Part of a small language model's weights: 12 layers, rotary positions.
Each number is 50 + 10 x the weight over its row's rms, rounded and kept within 0 to 99. Layers, rows and columns count from 0. The size before them is the row's rms in percent of the matrix's.

# o: layer 8 attention output (transposed), 768x512, rms 0.0317, rows 374-383, columns 320-383
# v: layer 8 attention value, 768x512, rms 0.0314, rows 375-383, columns 320-383
# q: layer 8 attention query, 768x512, rms 0.0389, rows 384-398, columns 320-383
# k: layer 8 attention key, 768x512, rms 0.0376, rows 384-398, columns 320-383
o374 099:56 51 33 46 41 44 32 53 43 54 68 47 54 50 47 35 55 51 52 54 32 68 43 46 73 42 44 62 43 50 48 41 49 56 63 28 37 46 48 44 68 57 62 55 71 54 46 62 49 52 37 53 65 46 60 54 35 40 41 59 46 37 55 67
v375 097:42 52 39 55 47 56 47 53 44 39 49 47 46 46 64 39 56 50 71 52 43 52 52 52 49 84 55 32 42 40 41 70 32 44 55 31 51 50 36 51 53 47 51 68 47 56 68 60 54 41 47 43 39 51 62 44 36 69 55 54 52 47 57 47
o375 098:54 68 34 39 53 55 50 47 50 38 50 48 64 29 46 54 65 50 62 31 50 68 39 61 51 45 52 51 58 54 57 34 56 43 47 48 52 59 56 56 53 49 52 43 44 39 49 26 36 55 53 45 41 39 45 44 64 33 48 60 53 61 46 50
v376 095:39 50 62 59 57 50 65 40 52 52 51 51 54 55 44 48 47 56 46 63 56 53 53 53 60 49 50 70 46 54 64 39 45 50 61 53 59 53 44 37 36 72 57 44 58 53 36 57 41 47 51 62 47 23 45 60 50 51 47 45 58 50 63 50
o376 093:54 61 54 54 50 58 46 50 48 55 39 54 49 54 34 51 52 55 38 57 57 30 53 43 50 26 45 59 37 42 38 63 49 47 61 51 27 54 43 63 65 49 46 45 34 55 56 46 62 62 46 60 52 69 44 45 32 38 56 42 51 50 64 44
v377 120:30 41 40 39 65 55 42 44 57 50 50 48 35 57 22 54 60 33 44 51 54 51 54 40 46 51 49 41 49 45 51 32 40 60 50 46 67 44 33 50 38 62 67 51 59 46 52 49 53 56 51 40 56 54 65 43 34 43 37 58 30 52 58 52
o377 084:60 68 46 52 44 57 43 44 48 43 43 61 49 61 36 64 64 40 47 61 45 42 61 52 51 46 59 29 42 54 58 55 54 61 43 61 63 41 57 71 55 48 51 38 51 42 61 67 55 45 28 40 54 44 48 47 42 74 48 49 42 61 57 52
v378 090:47 50 53 56 46 46 26 56 59 48 57 55 49 47 45 64 47 49 34 47 49 52 63 59 47 42 50 72 44 51 67 72 62 56 45 30 50 47 55 59 24 61 37 47 51 59 35 37 48 62 49 44 51 67 61 74 62 53 51 42 56 67 40 44
o378 089:61 35 58 60 27 56 65 60 58 60 43 58 55 51 37 49 52 52 57 58 38 54 42 63 53 63 38 66 54 58 33 34 40 37 49 48 46 57 51 49 57 53 41 45 44 37 62 49 47 44 64 52 51 50 17 56 52 59 65 66 56 44 44 44
v379 094:48 46 53 66 36 53 53 45 45 46 52 57 54 54 68 51 40 45 46 54 31 48 54 49 42 63 55 39 54 43 41 52 57 48 26 64 51 36 44 57 67 44 61 42 53 54 57 68 40 55 53 66 57 46 36 42 49 56 70 42 62 34 52 55
o379 092:35 40 45 61 51 50 58 48 49 48 49 65 53 63 64 35 42 58 43 56 55 51 46 56 35 58 44 51 49 40 60 57 51 43 34 45 49 49 56 59 43 67 67 57 53 70 42 45 63 51 59 45 48 42 37 40 51 60 38 42 44 48 47 40
v380 092:54 49 58 51 65 45 46 57 43 54 54 46 41 44 28 63 45 51 53 51 33 50 38 56 64 55 47 49 56 39 49 58 48 58 43 44 43 38 49 38 54 61 59 45 58 48 50 46 54 67 53 44 56 46 75 24 24 60 55 58 17 54 61 54
o380 094:50 52 54 30 30 46 44 51 48 48 35 60 45 58 39 44 45 56 39 55 53 34 39 37 33 50 62 56 41 49 50 45 50 52 53 35 65 45 56 24 55 39 50 44 35 47 58 40 56 43 44 47 52 40 44 57 43 29 44 41 44 54 42 76
v381 097:28 51 29 43 55 60 51 46 47 52 46 47 49 47 42 46 55 32 47 52 42 50 48 49 29 65 55 55 57 69 39 63 67 47 51 39 46 47 35 52 44 46 34 48 47 22 51 53 53 58 57 48 57 52 44 65 60 33 61 42 39 57 38 53
o381 092:82 49 49 52 38 60 46 44 46 49 41 66 45 57 49 57 55 54 53 63 55 65 67 69 60 48 57 49 50 70 52 42 40 41 36 33 47 33 82 43 68 51 51 44 49 60 66 39 30 51 62 43 50 50 66 41 58 42 48 56 62 36 43 39
v382 101:33 49 60 46 44 54 50 31 57 52 66 48 47 63 35 30 51 29 62 54 56 51 40 42 51 42 57 55 62 58 43 60 65 50 69 37 50 66 44 60 60 59 54 53 51 51 46 42 62 55 51 57 59 65 60 64 50 48 33 38 39 66 37 37
o382 092:54 52 60 46 70 34 44 49 51 41 51 59 46 63 65 42 48 72 36 42 42 45 63 59 42 63 60 41 54 60 50 58 37 40 48 33 62 29 48 55 42 47 49 35 49 44 62 56 58 51 58 49 50 33 48 44 63 56 55 51 50 51 51 57
v383 098:27 44 41 43 60 41 37 48 45 42 53 58 56 63 47 29 46 61 63 55 48 35 67 59 38 53 55 40 50 60 66 45 44 57 39 48 51 46 44 54 42 39 49 41 45 39 61 53 60 46 58 53 54 45 63 31 49 44 54 44 58 39 63 59
o383 102:40 51 65 49 51 43 57 38 63 56 48 31 55 50 61 54 51 44 52 56 44 74 43 33 46 53 46 56 40 50 46 40 57 30 32 61 42 69 59 56 27 50 60 41 51 37 35 51 39 42 30 34 44 41 44 48 56 61 53 63 42 49 48 60
q384 118:50 72 29 37 60 72 44 54 55 57 55 54 46 41 63 57 45 64 56 55 53 46 52 50 52 42 52 58 51 66 57 60 57 52 36 59 48 33 57 37 30 43 46 64 52 55 54 52 48 46 58 29 62 56 43 47 43 43 37 66 46 49 40 52
k384 108:49 58 41 54 49 53 57 45 66 62 59 41 60 49 43 46 52 37 55 55 44 37 43 50 57 27 53 34 61 29 35 39 56 41 57 46 44 34 49 46 26 39 56 62 38 49 47 45 40 52 38 41 34 44 54 59 45 43 62 41 66 66 43 63
q385 104:55 33 46 52 57 47 56 43 73 50 65 41 55 73 48 42 53 41 52 54 66 36 59 45 45 47 65 36 62 32 51 33 41 50 50 66 52 37 30 38 51 59 50 36 46 55 57 63 55 55 50 50 47 45 67 51 56 72 50 41 51 46 33 64
k385 110:61 54 58 60 50 42 56 27 24 48 65 62 50 40 48 38 46 61 34 48 62 49 66 50 41 55 31 52 44 64 57 54 62 52 47 50 52 40 48 61 57 63 53 44 51 30 59 56 55 54 51 48 59 45 52 59 33 23 54 40 50 58 59 33
q386 108:53 52 69 40 43 43 51 55 46 50 48 53 43 36 57 44 29 60 50 48 50 63 37 42 51 49 42 62 46 56 54 63 53 49 54 34 39 58 50 61 65 38 53 50 38 38 56 41 38 43 42 50 54 39 38 48 41 47 44 46 43 56 62 31
k386 107:57 54 64 48 46 57 43 58 57 51 50 52 47 43 54 77 53 42 50 55 42 53 51 32 60 46 61 43 53 21 39 40 37 59 38 45 43 58 59 55 43 28 36 60 44 57 47 49 54 32 54 54 40 64 62 56 51 59 31 55 61 46 55 55
q387 085:54 36 66 45 56 48 48 49 57 49 54 26 48 50 52 43 55 48 39 62 43 52 59 48 54 45 69 53 47 72 34 51 47 35 36 41 64 32 46 44 65 47 64 36 42 50 51 56 55 47 57 43 71 42 56 48 52 54 52 47 36 36 29 52
k387 109:58 47 54 54 63 53 49 64 57 41 58 56 44 51 72 41 61 43 67 47 56 41 56 60 65 32 60 46 58 30 48 46 47 60 60 51 40 58 63 35 48 47 50 51 63 41 42 49 59 50 72 55 55 31 62 53 72 67 41 32 69 34 41 62
q388 095:49 66 53 57 51 64 38 47 39 44 45 58 51 42 66 54 31 57 55 45 52 71 41 48 35 59 39 55 41 65 53 39 62 66 56 35 44 43 58 58 49 54 63 24 33 50 42 57 51 49 59 44 63 53 28 52 35 36 74 29 49 42 45 36
k388 090:43 57 51 55 36 60 63 43 40 30 49 45 38 64 44 52 61 58 54 33 44 64 43 57 52 65 50 46 47 62 73 55 60 46 56 51 53 49 40 62 60 73 52 37 47 75 70 71 28 60 45 47 52 51 36 47 55 37 47 52 41 53 55 40
q389 096:34 51 44 42 61 42 42 43 65 48 57 55 47 53 54 49 60 49 52 65 50 32 72 42 63 43 71 63 54 51 40 28 44 46 58 45 51 39 54 37 46 66 43 63 58 58 51 36 49 56 43 48 46 54 58 65 38 49 44 45 46 48 37 63
k389 105:53 51 50 50 53 46 51 48 58 49 66 46 51 47 64 46 35 29 41 58 57 54 63 61 75 43 61 55 49 50 49 53 51 52 60 52 50 49 55 39 43 71 49 40 59 43 36 60 49 48 46 40 53 48 59 57 38 61 37 46 62 37 47 50
q390 087:43 44 58 48 57 62 34 68 58 66 47 46 57 68 24 69 64 59 53 60 41 67 53 66 43 60 44 57 56 47 71 45 30 32 55 48 51 59 53 53 57 53 47 51 38 26 51 50 64 25 41 58 40 59 57 63 66 62 43 30 58 43 44 63
k390 094:47 37 47 61 67 59 35 53 55 52 38 41 58 60 48 46 41 44 38 57 44 42 45 50 58 50 55 55 49 43 43 47 48 42 60 37 52 56 43 45 52 43 57 70 49 36 57 44 62 53 47 55 35 41 75 52 58 68 52 17 68 46 52 56
q391 088:52 35 55 45 48 37 45 42 35 45 37 68 56 59 41 44 63 52 55 63 66 39 55 50 54 61 53 51 45 37 62 53 33 33 64 41 30 60 66 54 50 60 60 59 54 47 54 43 68 47 55 54 39 49 46 48 71 41 56 50 48 52 47 63
k391 090:60 40 48 39 63 43 33 48 60 62 46 52 54 48 42 47 27 40 44 65 61 34 54 55 52 33 57 57 59 40 49 31 46 31 58 50 30 48 65 45 58 27 66 59 73 24 58 55 63 49 53 51 53 46 54 49 54 71 56 19 43 45 41 55
q392 111:55 34 37 28 56 46 47 36 57 54 36 38 35 57 51 57 62 45 48 58 39 53 58 55 56 50 63 42 56 47 67 57 47 48 61 69 28 49 39 49 51 35 47 57 58 46 55 56 67 42 51 57 42 39 34 48 62 48 30 57 49 47 45 51
k392 100:46 32 53 37 48 45 46 61 66 43 43 44 51 49 46 51 40 33 47 54 67 32 55 54 49 41 52 34 58 24 44 41 56 43 52 68 52 30 49 55 50 53 48 51 50 40 65 48 57 46 58 58 47 49 76 61 55 61 50 51 47 41 59 59
q393 087:63 69 57 57 36 59 46 54 53 56 60 61 56 40 54 54 31 45 54 46 40 52 54 57 57 48 38 62 43 46 46 42 56 80 50 45 63 44 61 57 59 45 63 36 48 45 58 51 46 46 43 51 60 52 27 47 62 56 56 51 46 47 50 46
k393 108:65 52 54 58 52 41 41 54 40 54 52 64 57 50 49 56 46 60 50 39 57 63 45 46 47 41 48 46 48 58 65 57 43 66 62 44 60 43 40 53 56 63 62 50 35 66 46 61 44 55 58 44 45 58 26 42 54 38 51 57 44 66 50 36
q394 087:53 60 40 60 61 51 57 42 24 45 57 53 46 49 47 51 33 59 45 42 50 61 49 57 50 41 47 59 37 60 40 60 71 56 44 55 59 51 55 54 50 48 62 45 51 50 63 61 34 49 40 37 68 54 42 42 48 54 62 55 46 54 43 41
k394 092:57 63 45 50 33 41 57 54 51 48 52 60 50 38 55 52 55 56 38 37 53 36 67 53 46 39 57 59 45 64 63 47 57 52 31 61 56 60 48 50 56 43 42 48 33 63 43 58 39 52 52 31 50 58 34 42 40 32 55 75 35 55 41 45
q395 096:36 38 54 43 38 52 49 53 57 70 51 47 41 58 52 56 44 65 42 37 47 43 60 54 53 34 51 46 55 45 38 45 59 62 37 48 46 61 39 56 70 50 38 46 51 47 43 54 40 41 41 44 52 49 46 40 32 50 50 59 51 52 42 44
k395 090:55 56 42 57 34 58 57 49 54 42 54 66 66 56 62 46 52 57 41 61 40 47 46 42 41 52 49 36 41 51 67 46 61 47 39 55 40 49 58 55 45 53 45 53 44 66 41 54 53 63 60 24 51 43 64 53 50 52 54 46 55 37 43 38
q396 099:57 58 66 56 59 53 46 61 43 48 68 44 64 52 47 57 63 55 60 56 49 50 41 40 54 75 51 57 50 49 49 41 49 68 43 46 47 62 56 52 52 34 45 47 48 62 26 57 60 48 66 56 50 69 58 50 48 52 73 35 49 35 36 52
k396 098:54 52 47 34 77 42 51 46 45 61 71 43 51 46 55 45 48 34 42 50 53 62 45 67 37 59 40 52 57 58 46 40 50 48 64 36 55 58 44 52 63 45 46 45 75 51 51 61 53 59 55 55 50 58 38 39 50 62 61 32 56 48 41 42
q397 088:36 42 58 45 47 58 28 47 68 55 33 43 52 29 37 44 51 45 71 42 49 58 66 63 44 39 43 53 46 54 41 57 41 49 57 47 72 38 51 52 46 65 43 70 46 48 48 50 46 57 40 43 50 46 59 50 38 42 37 53 48 61 66 57
k397 095:39 49 50 48 49 58 57 39 44 59 46 49 48 36 52 32 57 56 56 64 50 33 60 52 51 67 48 45 50 51 55 44 39 59 46 49 41 60 68 65 36 69 42 58 49 39 55 62 63 43 51 42 46 39 64 46 39 46 49 62 56 58 60 61
q398 096:50 34 61 51 63 45 41 51 45 49 49 39 45 50 39 58 61 50 50 61 48 33 58 63 46 65 63 51 67 47 53 41 57 29 57 41 45 52 66 42 49 37 29 54 42 53 40 35 70 40 68 62 38 71 57 57 63 64 46 48 53 41 34 60
k398 067:45 39 57 40 63 66 50 43 29 74 40 40 44 68 46 43 37 48 43 66 43 52 40 65 55 81 29 53 43 36 48 53 36 29 57 42 39 46 55 48 53 54 62 59 57 51 43 40 43 59 48 49 44 42 59 63 53 40 49 41 46 54 57 48